Weights of a small GPT-style language model, trained from scratch on English Wikipedia.
Size: 10 layers, width 448, 7 heads of 64, vocabulary 16384, 31.9M parameters.
Architecture: RMSNorm before each block, learned positions, tied embeddings, capped logits.
Training: a variant of Adam for these matrices, 359M tokens.
Each number is 500 + 50 x the weight over its row's rms, rounded and kept within 0 to 999. Layers, rows and columns count from 0. Numbers have three digits each. The size before them is the row's rms in percent of the matrix's.

# k: layer 7 attention key, 448x448, rms 0.0458, rows 88-127, columns 320-383
# q: layer 7 attention query, 448x448, rms 0.0485, rows 89-127, columns 320-383
# v: layer 7 attention value, 448x448, rms 0.0388, rows 64-124, columns 320-383
# o: layer 7 attention output (transposed), 448x448, rms 0.0401, rows 64-123, columns 320-383
k88 096:482528475455473534493500579548474503529577506555565469523473387545572496520465535482529482498484501526511438459488505527494524438449557534521568566467570470526549501507455466478540440481526434
q89 094:571497541544451561537607519554457531513460556586472480438470461443542459417409489584478460361412578456561483474509486470485567556398574493455471548527468535530497578436530470454421443470628484
k89 096:469504543481468554491538586516523573553485544521541487445519481455667491474428527511416503434442582496505451475477490542451595595507624460418507503459592537485559618451520462570504502518620508
q90 100:506513485413568465534467556457590568560571528525444508490485492501495535530465451517579510411544517513447655528563516577496565569511474550528382427517517572407501546471483549500510503435524478
k90 102:538431574410545483478461465463573547598484500471419498476426495540574483463481497453513481465503545525441541526514457501495467536527448504475398473447585569471434515471490510575415512458547412
q91 094:438591503438535394447428435554527532459569500527574575533416559538431536516562559480530353447441548572508485467483475520531474517437494459541490508502518597432625586508504503494594390540560459
k91 099:492489542503503419514390476578556471529565461528566613490425559482529535502487569326533376488440520541521523491483507505572416491510543510491563460502522594509566556527479563563552490503517498
q92 097:489451498475449571452470453559474503356493579467506484467451531452502463478441540524471461445557607401553410334488524470501519550422500503455484434509551418499449560481540433509397395525610428
k92 099:454479577558461502502437486569483523496518546492562490494487538408584510472478535524427504381441497399546467341477538496491496539483517499497492494429465451479510521456548440518423453469612466
q93 105:476436427549513511536608435468473485439422511559422505488495434442466465463584507481383504461438539465524520516447393420419417431470572484473570493532482483488468505562555537438485415488548488
k93 109:424401501545470548528553379468531538466473516542492552529483532503512477526543481604330480525517529539536403497484454435423491442433621556492534574482446494478498544488473536468569502530563459
q94 098:591427458587555604519610508451489501492395582533481453502533530470484428418495631517430500529407466432486455463471452467457491412548552498455581529545481412499470467527486467436402491522509453
k94 098:497475509557511537505554498424491583520407516475484468508513571451532483417480508539384539542486481468511527483501505523451531468515549516502501582472444484490498495528470494494421474481529491
q95 088:458524507397480422429573463482539429527551423418599551573466436562480516591482489510525491496495548621518495509522497540545469501481488485464436531546475596499558473472524457555547515453522459
k95 094:479477542515528480490458449483515457485607478429528531504469419590457493572439563475551506494575526617489479480460460495502508545366498475554537564533475522538478440450533473505540571454546460
q96 089:539501420502495519576507526474403540595517557486493460544464513531485546543454549520558516487491556554604470530491461621536419521524537500557484536511500577533537518622520486444435582564562524
k96 097:480517407372490472536556555477465514538537590482482580563480470604443491440488528468493496565540606583525523589519499533536450550496486431508475576531510537521448551611515471541458538514520515
q97 099:466463392525522508557593492447476511525485521534456541489441505536540550596494494500530392489527447475594592497502564463480454459428465487499498446493425496516534548430506484498614502419527412
k97 097:487473448567463482569593417426489504579515437521473538428478577472480530575482460479513421514509518538504467427540539420479523474464455463488531488413408568476462546451516521474510586431461503
q98 095:463457515455445536578462494481495505510367521577465528456436511462494413520532505492409558630437505464531484556581561529465432525573580443483510510520565465478510465555467512482442522533486527
k98 099:455482480425572483544536528508460474435431502537482539546557522548427415547522488530498554610523544520525480589559494559521444468560592527486473502516563416435505556558506502527507483561431553
q99 097:516616529436544526541529528582537593470614517487485584490473425587421501471489492523477543424474519625459593533528493509502534551483528440547496564521537614445574498472470533518634421434519542
k99 103:445514580439473470492440535498527590544620554526518472510426383508498524475479468517477475501456563576511504442448498522455508506462589458583523616462621519557502501502488559610552485480518444
q100 088:436426490481553501434533590463595479486442493511500387465532520425569499442483517453441493435561452443551580390544507500503602449551500458444486447501492525476460578462551589474453438435458360
k100 090:535440524538490498515484485474588522536429453431508448435564596347552568465450461521461487496583395414606498427584454498467531489501543451479496450513491587462433547443548501551392514500474400
q101 084:558605543487476557464356528514543562598578437489529521474511488516521577442510491521539551503540469452423496604494465472506592548485470567586436441526554446465465533523547466514529517518424579
k101 087:532546535459531529453466592553504466508512529537521474503475418529506560475585481545587498499480464433430562591452487496529514461526469548505461385551509441558534475492496546423512430565422543
q102 099:445499557444461375452557525571464501549571420457598527453482472510550555463532485498594507520522481527506521496484525549625503532514499478565358493505436619493498559532520478539601633524468565
k102 104:551540465527506501512498536517429489501587477457597524395431419465503556565463519426641507509518472539497445464486495501646495482447386474539390435600458505584466562518564495418551632557491562
q103 092:525462358543420549596588540500471550449440511589479472487440475451418534461476422433355478403475562510526478467429479472411533500472601468421496564550534543505505467463416566494480432472569480
k103 093:493511444475464490486501531504507448440514539588551455567503507477526427396514380530445467452516569470530476525425477429440526546473578480465543512467561522500567627502438519670541408555546479
q104 092:500492359578536537488614537480504464513448515481527470494514497491440476511524553477391516551448418543566539538475423444460494379533465454485490524551445463547519461421499497475458541509496484
k104 095:498469450609535522463503460447488452551509542457489447541618517488442496479497420521430491541543434547563492521489556475436508428477471534456540531558475479509486524397587455474508479525495491
q105 092:500513585451495465505532435564553501373478448484549467440514468441452408576499438546394490442527599439450506545473583522581527606490459566437541452479563454525513498506603474540472496572526542
k105 093:487482543428566518519518483561576461452522477473527471457523421518460377574563497532465524447497516461515521544536532518566486642533456589503550518575570423503510473507525472531503456590526570
q106 095:438472499434473481422572464515518500550514501427508438514524583434485454559551524498518409509491582513563449424436422579548444432452548579425487565554507535463560542557507471457383471554557456
k106 102:474478484584490522520448524539482518585509530454555530469483620410533460556450614473530473473584453489519472440473482510560474473449523539462511533507470531430481531534431445457447527432591485
q107 100:546540497533513432409392439541524490462533516453503444536553497537524582554448577486541375504444602452577472463482466550518486551432491573495433434515483478483514536557481486524485561559512427
k107 104:502569535574550432457405553483505504560499545481493539508509436531516537509473618385527421511506543483547545499501521470509491529354503569436458389486414578495568589501496528470453486558546497
q108 091:510445462490473547509613486535440454424377542527478482605503549535463471582476535556451525575523549509512434516535511527437460475572520468408604590534521465635507399480459471484417536551582501
k108 090:473493462442503549478524539467490504438459597489500481585507596547413455485488482601466513514546536531590456498551539600387479607482463477498600592471526432547499428546502406563498462530584580
q109 090:473534528491515508502481469488449537539510517437433570489438465506512526552436530497560515489504434528527621491568491469530492467532482457602468484525501571479534469514571514494481459439505461
k109 094:459476471500480523505569440566492510507531498490471534451414466559496557634405535480505491554546502568495472396578521537466511396452445421590491549461512497432455529465538412385475523395530448
q110 097:493488494484518468498549557483498560530670505509541504482501414518555536459509418499551600477578485554484522591544534539484539581489501495538394537511513513464410485379562449519553592519483579
k110 101:509545475435557524493510503524470474426573525532516440454533370533602474455553432548504590483477455533477485633438505429538567489443443535518415500591479468541468489328570510516526580551466572
q111 095:491414529460439526527529485476508486486454512571483490527433527554504498450530390507471603583454513494505430436494519456495469522574532497469602492467518433513484479520343543453492478515489523
k111 098:537388535425406509495549446559543527441480457564481512507478521519418458484535412482464552536519528431477387519516489539516540544574528463483603583513451466523408419621405483640471457480458514
q112 097:466436600492493531440447430533469427461521438458503562582467426590483498505437537489506554569480514478453469443508506380543491482433509424534562439467526488522520431443486459526593420435445460
k112 097:457456602543448514481513410559487483479536488526497447475480464529479566526503574512482501502446467496492450417490484515432565459461535497604540556415400472536515361473465472443527515393512410
q113 088:516429388570518428505562572501490535545495593467457492507512613495628558549495458502592478556466364479487518505507490452408592426558353484582475510515459477465405515446499476471448562512458488
k113 093:570566414549558465425502454502485492496480545498497449439494628471592516473545397528521477458445501478480539503513477487445535430576346512469418399505475533518554476483535445476492478520470545
q114 100:479536488412494478470573444516505514429555461398535409550463581507390487533576469491409543500540577528403544562504504566564481528563547555443532597503544484466504479536538518545498501636571602
k114 105:529502501438533496475430427494541490466620518468550460509444488540439397447517566502485523491483462493491497589509467556542443556522484550542545542533458428522410410494461524479520529574531565
q115 096:425483559357519555525566512499481444530598487559491501530487432481548508494521532558600543491518512503556508509533599567473456566489591451500438476510457668495514584539523493494528613482547527
k115 099:449430581423444488551556487472480582545580487482494512483432431456498587534473515572540549515545516542505441492499537541512512564400471400558424532506482538493447518551531498512511646428546451
q116 095:462549349559448555541481509491413475575468486515473465481489503392523547508546475440516493482492461503623396515487438440446477461440502522492503487498460498524450559544486453456390559555435526
k116 093:497556372505502529531548550505407462438547554543497537518566451473491483495482420498527501509508472466560497531506540390506482448393455502514453486545478496500491619512537460401480540538485599
q117 090:484542427422449580424409494458539497533520503563417489567499529417508538531514497464485502412517481603534482556572485420432510507460578626453558489517555526496461534484487524476480473523580558
k117 092:490525456412475511429441501512534423461498483593502551603629594519505565537519415547477476480518492482513481557583427479426477502535632577418538494456564511515438520453472565535540487521580457
q118 103:467486598450478566429386452517537413421519513392505446508539504490514467590543451532549519529484531518445431452551526442589487510514488571558510452496479421518471533514548503501549517532478526
k118 105:479453570504488537509427492624505529413529587436482493436548540482514508546524595508615482551481465552497490469522517563583480503541483525535466479562451406456493497480519393384546480461464583
q119 090:492507607491542444501576438497623523469517481445607501481542421567479476570492431559437474519493589583424458563431556501509520548515504453331491496522520510492585465473450506555552499517505528
k119 090:439526665589524474533385444505582538552524441458537409457505444485434412475529635530536572477482446530536436493437506506464523493515509520437545506551418485558546398464450455501508564483481492
q120 086:531496444495507426441493548458465546505447563508508461522497532500452508479518616466494490416506513454516524505533333565511454456476489568530466495519474447551427575516548447430505445548506379
k120 092:533458475526412476551592580500519535527484453491561569453387589514541532545515543491463489493463456550447516541494487552513473456470512486601476525483417527560458461485481530461436560497579499
q121 090:451505464471476580487560490510577433416481566521508427495495500461595581536567419562466519456535568528552469531541541456484548604469528571436522477520460477528442546442594454472521476478558502
k121 090:462473511444467432468470488491516415452480497564505505521584529467544508550555404581480486438487586491505477529506466478452558651507559522445526443535432509540451523460547479570530465500544543
q122 096:515540498399437461526441473530479486512572534474527435526500534479472549570456525516500384424519607586525463494529479529550453589435539549474545461482474581577531496546485491531492509534585459
k122 089:437486438395457454495477556551451469491537522465482537492559467521522490485454506414515441501487584549483543469458497489509433644356530542505548485501561584525493544586516475559481484511587512
q123 099:493509397485439518446457581465484472577489569510505486495495564504588616534459538495575482511494401521611528499554494423501532430470411449590540478486435544527464592449502460502524454470460437
k123 102:479515461530445477462546449477502494515499487500545535463493557422490638530472346442484441490503455525541478407599506447479563422438443424537526479470407590539439517488586442501417520462496458
q124 093:495473491500524488571446403498345484497448455535504612609383487550388492469536499480507459476500538416496444464480469583511443502446578536531495532480635511500525468623493482503509456599534470
k124 099:503474496502480508534554531569449468516494459506508588524357484516430457484462587538465519483523563555510466480478491521530445512457524486532499585386496517480536467596334509508537474473535455
q125 099:461514489512547493494565576443548489481487578489480545527508549523598448465591570512569529582483395528494500512437483547506580379646467482578531589502472454475515477452530542496567585525411515
k125 100:499551481527514498497507500444519489532453520486502476464418585466498480524564450470526484555504401548521494560453482564549585411558464477547494532488445528440465421434531563453487596463429526
q126 098:490544413516447521561621505520556585471475529514599532378475494458516375432572512455375573478459519581482515507455459485467502505497562465475540585575477480432527497537477616533543503503539539
k126 103:508556461542428394539442557533501579488496508494614503431478443442507471465509521553485472535492491500570420545439475469520476501508543560487508567543584441408481574502504647541597523512454570
q127 096:583583452541482531443523424581536537403494582437550405506511500502452537547464569500468464499446566583519450472436455527567580511500496511424494572539422472497513446450521496527533483541631475
k127 098:528518481591457527467381471446529510550533596426572483461537477464475486403472526477476451493505505514558509464517458531531562595451520541457578531587456522556547522444524477562514456536584530
v64 101:573519496584540469479430435487447500369548426433539483527489570540559491512481475529550512507492528549490596482597487507589447476488589465471469565540525576492441585497519477489449521553421454
o64 100:404531467461448518481553570417589475617445499613519430509471373457428501533518493511459470509445502508486462532375552494419566471563428460470496494458540464472565398494469588372502507440527580
v65 098:441522596539577542519477478512557487539527438485500490565489470534458466558512442439527473570546505497539466455520593508503623478419524463436523532557539628479520536434523548511583534496503516
o65 097:521488412473433414501523494512471457467520557565502537382491498466507550410489500567429541387431518513426504484476392510496384572540489507559566501478466391527466470553345466525407485519435498
v66 103:561534572478592391558469417507517603497569462454412484480476550595437504591469588595454487516545517483422565429518492445523543513459510560496528479518564536480496479481447482460497547508478333
o66 101:400479463514445566474548524504482432530482525538564537465482450423467563420538397430531552571420463514531493569456489519522467499580473462543482474539485458545510469476521495439482484546506599
v67 100:574485452500464501547483482481479553502514520463486522566525483567438565467462655543478472520521521553520502443514497511433383497456449506479504472465492472526478483570461566504478455552572451
o67 099:485483541472505514495484514637497461524481509473497475493474551548589397544524411448572553485516459402483558531539522504576623526510612536533502538460529586534565483465583450729503584469416525
v68 095:498518564505484596526511557511545458496540534538441522508510518562538569517555541593514461525538522536498514412450524342429549466554481454489635483491524474492579481436561618500537498503441500
o68 096:504511457430512372537466473411475529516466465483528486455504510511497451487519493434458587459509522446541455507514515626566462593483546515461510509550487535583472525543468395508481517498593517
v69 098:494547493567476500459446550496490450586527392461526468447512537538594487527521502474522514473465532506557521555510433481482561469472575428520411460513474522454524494467586473513529520468506396
o69 095:552443459485511482491542469396527534490490527563442560512462468485457467498497474502511519598531446460461525508479508552561460545574412569459488552483553507539484492510457491370453498545441541
v70 100:460447510460540533445493486519421529554530522472513438553500521524499460469482600523490514454521475438451473391488500422507556456363430583492563478438597493433461502582488489520520476494503480
o70 102:576511518500463534547537492649534501438410469452518542451497547500510537562498455421586496579523471526498577583544512500514521518607555448512444472530469551599524463375484494662475455475445512
v71 092:450433557458477498399557399517545453449491530462437504413506489483479481478564524561482494525560503531407475488585477439456436508409459491473552487482495434516438516534539535488578445559473600
o71 086:580529467469528528613474563667416495559498536525578474600498574474494486471453537440524511487503496530584528467449542505514548526530615535559498495487508548515559483457469495659425538462552442
v72 108:512593368446473528469523399523534517515508428466583566438519510487500452470531531483467461521566492416454487512433432311537449530520518559503346547515488513485401517543462480500543476604547580
o72 107:523408558507527451489457558431466485456493515535496407572476448472506534427443436567508535398466461538537517522549565614493493468530494474519565443495497491481565462497511508465431493426452534
v73 091:499427565449487546512435555456460515422519488528503438573505544571444487527450496491581472519558525454448509527433480488482565524411474499531540477492558495532528490471552407527409427546499483
o73 090:429522503518529488489559447686497545551479497466510592425454491476517500479571498478456542437470525536567503507567555508551493483547529522452507518507474502484499543542532561676617510502501484
v74 098:529529431515383528596527454512558477488535488478575425522499499453531394437568444451452639481533452554436491533469523509450438489459499550464482517525499420570476541452453589493526466481524548
o74 094:481465524423587463411486545450429439532512564531425569503540506516515577503400566538515405503492598498598539467595463485512507489497514499531519535514493567465535482535490394521470495489444436
v75 094:458496580507480379518519506514557462518520401483527518451519505523540445496480545532471466503482476547478557534540451465535450517577527428509477477586476583502533484433561560499547479453380423
o75 095:554518463511442542460440501435432518468485548536499441517489484496531543518482491486518564484509530482556436436434523526464507529476557578447494542410481479494489526577439459362470516517627539
v76 092:510594456496431504457461494496581494634558451444476471495501542571480539539452527515531523478547507504548552601521506457512560518489521548435552472557458525557527371468503598506610527503511503
o76 092:446408497493518459608500495520417443448461538528491534546532498461521528493522513473472505551441503497489497396480492535494451523490553407598499563463569437430504580540483447485383470504473499
v77 100:533519552518506387466500513506516516523527492501548495396482493506498542607455524445529539440531483435558533521509403438527549499514547585567463527497502547510534433565611497500558449384417489
o77 097:502493513481471542484492466330502500515496505507502533608461485516522467436474533520505505543478442561518474479506529552496528478556539431432513452530513478502449472421409551276431514569596512
v78 101:533543535433476464425514542500519509542454625459475455491438498480517484553417373342481602470482516483443514599507486541513569479626509518512461424448543504575489463547539469505421511569469525
o78 099:467455493548524578570502501543453445453525438458518518519505515543483551435518594608487406547503508561491459474441498427447520450366492496517483524503483454413548563426515496524567491433473441
v79 106:528454503487505501372542500521443478449481435537530461428502573433488559555551450576521449447490470417457508517493480563571577493531487519512494462479489521469336532525474434515474526539522514
o79 104:480545464546503473534500516399610482519507510497501559570479386530474440448435517468479520557513493548517523515510474397429442450421576482566457527574521491526606485463528511416516459466402500
v80 101:559465484546505421588485465504509507536514482522540563456526450525493584546527591506522538541532432415481445442571515518494458496498590534593509536489538540503388506491513598513461552437487445
o80 099:397581482490466550411489472423476490508457485492459466498488514561487424467441453515447503423466545537552529514478447474429511518498451464413545467506530477461519450509421431457518487512485525
v81 091:576579561519526502482472486493505537560527443405501512444470505546504522544485565612484412537508553560435602430610427473505499522575426433532458455496550437505513497558507435496397498562408444
o81 091:435423505448471510538439529549517498486478536615498511501487525461518523437541395407509582524559410400519392638359523517484506544451522542454497485517471509506503509441580579622575523494573540
v82 095:483584579519553416518469480493515582530583464420433464584504618491490552495507539552485516502503464498486557384484552493559547492532527491559434404522467495472520577408479602505526421420475451
o82 093:467464473460482491524488493350480422469422475568524535422491445480466447521462501446485532534497474540544479583518490450481489461495574491443577544548523446528461451519473491358498581516477508
v83 094:504496526504493531564493535507409500575488456477528488507590525463529505503436425489463510494500551541595471463469502604445534475447514515492567509537530495558523505478507460478593552510531483
o83 095:452502506454506495417488434532568481468539556464442514529458524518487480509531533454495514452503514423414583543541521387582505604486472478513495572463510536495522514473550440651393481482386549
v84 083:477520412421493538524482524492410450398453544509419449606537524515497491463523489455551512501489537423512419540545490457473514481469429523491636534495477482473487492494458398488445485524509483
o84 084:494492562547515500494571530665518495529517508404558522463516483467465497548539470502498508455539503591464568510480515514572526488486514499529474463493533532478548535506576538722577459503518546
v85 101:480547470426410466560546456516522493454470461523412494431471452509473527450545591474445527550417462497491450488559525574525473466447480531486613561477482535590450519507514528535599466464508511
o85 102:575484479550610486474501560516472489514514537465625483609550548520443439543474465528617499442533524534517502478519476426469530490555505480540424480530495490430465485513428498593435581491505466
v86 105:467422506521576480568507512503579466552542433508540497457484556553473447552505508519489540556590446494489517427470479557493503491413573535459546423515530564443428584512498567485544399461541457
o86 104:511523493464436540429467489529378539454463567492435504558475451474506536487428496493542527480421485505496563544521450452525511484598418536524427595494487431552513402504411459469424597504407502
v87 093:506427442501582545467501556465440490443498525584433509417534577474467419490610424500554455428515454511458541532395508475500419489516541474535483460468486353451422470422522426471494439526524561
o87 090:529542553527438504537563468428558464513518480438572496600523489487504514528460537437425544547553511578553427485536546493525513462488429463486525535523465595538510509587506545462528525490463409
v88 088:460489529491544591536548447491533461516532461384493514484425491545474451587489523566446544551448544535478509496557494488494452482524461483503473440472563479531484589492444399456489562525548531
o88 087:523492498498473424492390510677463497480461543610516516434544571515471555397494472461506489454555505444482462574422494501492504543497546544486543552494473457456512439520516540669485454525421481
v89 096:611483497493488570464477544481551470524551470494581434462484517482476483508511507520484574501513497493443379581475542479529536543516428495491486504580619460515578454475443488510423483586518553
o89 094:344538471526540481527553470473460528478461534503424547543513462522518562476490476466533385489491514478591631428524472492382467445484528539572533488505427494449463577537518511483559524409459452
v90 101:526529449507584564508474477499509472490517578490543579397455470542495508570496402632526509544492443606476482557523523469481536482474501554513475539467514474498371564545491487502531512524525511
o90 101:500510546527442514504499484525502566537449373483488416589565529478504531443488527449481445410483533401464502460436519517513513498549498491504484449500457482498580493481512552406477483460506511
v91 094:564588509439496454462468519507481453518423443500481399495467481515558556570446623490538538461409497429524501543575486439565505492558496588467545488457539470576507513551462458505551543498519477
o91 094:458457538535502527502541475522475536470540504446516565526560526560523429483552390493520432577564521503441498599358507502458478475456558442546464446446484527349511499469542548547465432429439571
v92 107:554479433528439594521501448474526509487451634542473554525489542534389550503546577580458474500571464429551430527561515418475459519513453549489575564565475506514418498508530547497581441504536558
o92 099:414502485498530429542487565349462455496526459424508456487542460476573518485510428496547471469461542510466556518433483560476573499452486425514502462481502504447574504538439443529470548488469525
v93 097:524422478584426477560512544541493468553470603482463443568496524536524550464459571475446551454487486459501442522458554609406474496595508438458499382496447427573555422532428533522495556491529418
o93 091:454590538407565511448500490386500488496545460456459558444501458516517462514497484485546456600529528484491566501561486433539492554430562533499509571500510622489477512531534431504509464515488522
v94 105:517542400502532580525526506488494560493456472494474553536515483561516466518445547551448565444511452448511534626427567471524413495505454506518339469540527455551440567461505495490526483586555642
o94 104:502478560548527408471517512472511424490479524458497447515572530475541514520514474450565425606474531514468560470569442534557540467476566436510555478451433513429540408517479465493465462419417407
v95 101:554637543582537544575523505489425450536437606448494448533545536417522393537444448517516435501455541532596434548493491650496578520480447529514550495475515489479565585559465507474526480502486506
o95 103:440439489393509421437509500543517525435573493554487532508496473535460516477578475512406539512557555428402567578489474401551446548496520467540519551566461503523448502471519469720503559495445544
v96 088:487502534548412564518529553478553516509510396426499453498518465561577441492464596634491530551479578444507427541617482460457488509582502493483606536490502433494517489355452565497536622489478411
o96 085:492465507462541370437454436460403456511526588575461573482517510482453611459504412402476514425465503466453554454407459517518422574460443504546456470522505509499538490648447386546444390505514513
v97 091:404498497406501573513450575488557491472584421616435483532511501520489439500486558543475491485435445549541587451422531435437413451545543495471565488556456497461521611417467557497631477442546634
o97 090:649496425589517393526536413528456546467429527437560475503510557496584475530511533429539514522498515372466470538533502578611510497498431501538434480423486434466455374621443538504415488544494463
v98 101:557512439533548535531475472526469541485441509479486448507424523562488598549427471480521538481503519428483459553573489414526540487519539461507485476427632440542510407579412467525512566543523433
o98 096:417475581496442510449613560445554478532572512428505502514584473478553451491562524470476505486522600553458536471424468569537504527519434500534512502476483590547489528444554473523490441506475594
v99 095:513504494539538408444507513488479494528526531440517483467537544492495546599474467543553489464488487533538513517494412650502511520559544485560385486501471505418554437535539414497451529470493402
o99 095:517505534509455603548467506402524508509473475572483502525427438531499461461445566489443542562500468529496484489449529436543551518501466478452499476484528506566500520422495632265544557534531541
v100 098:460595501393529554434500510497519585575496352519491560471439435530398482485472532483486572461515467547447499588602431390561457490541565457471507388560504533488467567468524469481576503528483573
o100 099:555413430604465467581552493509525407420483602461516437517521532436579553513462514509504450512409458487554497409418548601448520423497416541492487555455500426464485400509464528407473432518529490
v101 098:460412543497553502483497574508501551593419524543411513475452500547453560561485576530479440485532515410486471542502451533456541479549503555514474392494552349497545515493493502512441514466520470
o101 095:549548480516483511511506437480510491428560463390540534542557538488547468464524430445541525562426500548525488492510591461580465506430509492462499504532452601559454531517540487482605515559502478
v102 105:461583474484515551489488512494416413443404630440465475511468472459538496472548375387481516558461471504511474465578471490541541486506526482501481466495517494429466575577548433474489486484440479
o102 103:600455496485460497556542475606560615517532441564596503443494518566455485537431595594466558461541453534504491575364500491455508542462455503473544576511503500596494473439440565619540563461512525
v103 104:569539474515558544406442566548479488532466390563617566475504493452474566438458417423593588499419461558589478426502444456547475515484455549541428635501417594500520460592444371501496490552480555
o103 104:449436549551438519596530412501522540480498515454424481526552512456540457588560509575449392442564457435406506549491488520445527491544587464523534402528580425432494504421586657456456493464504521
v104 101:552422551525570421495527406519519557455565406505430436568465564558421493546479555545414570489511525506466564527538555568430545552477520525495492466543563407530491511445474458525475521500465466
o104 101:470589457439467522502459543525453463541483590481564564421544441497523543413483498445533460517501555541529491578476478431599459498559524474510549489416462585502557481600510541629472451510506554
v105 093:504572500577486513548517463494500472490490480450471516495518452523463618458420509456526505568500576542581443479536480534467547517595497522484469581518452558525562445559478440509429530543542455
o105 093:498475530445467531479490537630472534579492483532483457562481527484556382536638448581495457453504488476384506514428483436536481550431501511475511442453541473473514568480560582608536515489483577
v106 094:525420462443518481503502522508386543464498524532450532587380500509514476460469502360557500524582500400491518519516554520506553491484497547560486502463503527491372560447520449498527457483522512
o106 096:462539584506476545516480463587556497488469451475567472391620527491471507528508526601418526412446523607464469520473509457512537490512562426406543459564510475465585475481496536587477470481423494
v107 099:460499511510453572470495515518545503576517483504462529580441452531485579552477490407489617482450545496536488491531537574471468535546481554439449583495532608547560388579503527496526523521608513
o107 100:526497442491549464571503515428508479484503486519467489414487536484539499454550471595564361565505474486428516478474415479558491466493479489546528441539533371416468634480555524414444497442373493
v108 102:436506509584500481553554460495460522452473477522514500524464441509492520544498502428453448479399556466526443462459588502525578478434520568467543442472470482515543449531465626514513522477528520
o108 098:600470503443526510448559562389571490499563490474510483479563532453549475518522446579516523494588462486454525472534449540443427533545410481535472543523524564538497506467513382470458515522509516
v109 103:480428526563497427488486501500563491511562455489599431510503568540475508530481459492496536463485482477448489477477416454492517485477601567467505482525584520455492499548536520499526541446423424
o109 105:520512475453438518483537475483466532486487463490416577459480403465520523506496484498446461558527477494544536461484567541501457502547446549529500564487503524556548455446454499379406484576503555
v110 097:498532534474470436540472489502492555509503483499479470519502533537492554486481463405500471500544490530460484453455510425519518497372444586473537489450537531549540427516528529482451525594547477
o110 089:416425478500532601491535485642481436524476500482499543497534490423499485547590496517536494514469493486514536478572534513455463501552575472505483477618499497454500556500531471621531475402472491
v111 096:488462477428482509508486492511458488385461576510526432570495484422520497414495525586520475569596482491642466528520537445456576530479498553564519480496521535443463597451482483521548485459479475
o111 100:526583579525514499493548521621491540584510450472508528421474545533524465578507486413514517436452480522396600493539539531589454482498538497463465517498489472647545446523622503604479449493516538
v112 102:472371485417487502513511526490587512355504421480473509532491455516476626474475528514531508499433496465497455536521496416551475468555495477494485445551462451505466496441471601489491517532550571
o112 102:529619470615487486481546458410426477602474525508554490476562572507468486514448574441452465474472493584533509395504555585461487490483566463486508491454517527490534462573501441322507513468502449
v113 091:480410449527498509573492468525464563496543624475498526499510530573507445515516435508438455461575441581564544480408496518463463455497541503480460452477497340492477499505536477490563472533535582
o113 091:556548549441525534435514497604547456569489449447547493579491464497505501471466569434569569562485514433512539522565541530505571527450425556490470554418441662574509481503505464655463564511485430
v114 098:477433388602486450542471531521545453433534534539598436517519532414473305513569473465481536482557489501538480564458528501466404485579468512512501629547504420454427525491504505486520441531512536
o114 097:527555516468510525444585500392442570525494509518475551507488433538520642490457527533544447521480542488509582515543475534476556462462440462488474453467445604522551497510474484437494508464501505
v115 096:553452486467480448517498441494433516501486514415411480442409474485519487513433650499442500552516508445430524511599507518527573501558609530463427456514504525506446510466529546470415532435488411
o115 096:515517463510488521501419564504541517446487443583596485500550555554447513481494401540510479494471385548511454446419466439470445451452478453558556536519530449436535474553414446429502514563509573
v116 101:479561513522503406450448488507587465462577503560384431428541513534569614526440538522581551441484481541469564473518471431500506520476525591467564454463497459501544401490509549509501480494520422
o116 098:469469479475518625555555504447432554569465438463610516600505526500439464513585508481479464604524476467511498516500577550487459403586464415519456505507537545498499521537519490414485538522514572
v117 097:473417585479479548443538509506432546617547539435424526444463444541568541539420468568476562570570516484536511562585515533458526504524549528500418506476507474569587449495592485501545495478496452
o117 098:526578501463506470532376464585495473494471453478555507549525591551464484451593539442537439482415485451445473450456450433551539560477569494499540512447501476449473572518441517549415492534487523
v118 098:475556507530545505429458494489520501623525474445611485466461563454588521519539470451557570520513458575533439492434489490624465524497556479519518481531533437447550547520506527508559508492464591
o118 100:509452434515494470554559505434504465446449509567440478527551396538381539461433569538367433449441521463522501452496474513328525494499404500471489555493455457468435428488372492332402499430509430
v119 101:481473441518457486484481533495483558455433549493478509470568518531468532491490485447508478440533540497549481506485481397493490519517412557527433548469484404562578362427486485489486460559549467
o119 097:540503517423568514520539495457479445534596490510504553531486472481520539490562487523556547505559499480498532473509509632477476511445611473500580434528539649484479622556581491573526591470464548
v120 101:556576461509565574481509457517616490479557466551609529545474490472507383524514422579446470423419473526452508467447541414487425511540483460492401530570507551500494488469431504506531549436456562
o120 092:470507508555445381466404532280471490467446502500430467461523442507534567458500499529519448547574536421572473530518459611468512500513472484537551488489495455438478540522520531330501467514534487
v121 098:543481523510395550443513505509460448555491607421409490422500484533478496564456525570466410545486523498507506557485468497454491527611426448479514501482478431539525476533547518498485547531524515
o121 095:498434428444581439550427495604501543527544437626564519595464514533525501413533483490489558529509455450467438457474513535496437552319533475513490550549530556471511566598533475667453558486559472
v122 099:469493536566444481442580504490497464429453500514454461467485487464583488471481509500610469496464481470464526499611512426504587488570478571515581453457402573477444520442557499481598545387414526
o122 098:562520541492503428506442517603492562540484491514577516532518561473451445515453538497420539553505470575484448497456482559545436497453622436452473522568570454503503493540470505480445419581618477
v123 104:530518487485547482598505516466524503532546477436468477551486428469494535377505561570488586563487524451506469450532578465518560480464387487526533414506485548477502417510474640504493559525513533
o123 097:418474501502504525461482469457445449475440516516484527452546564545499536591477499386541443461507492554482524481524424459428440543501706488479510541517481466546498506460475416454527503440500454
v124 098:479435513516516416505498504529528548397455538484477403612451481524485512468484577456417510460586517406475488530449602460469467531457524557517403532492620455488421514526533622495453480463524511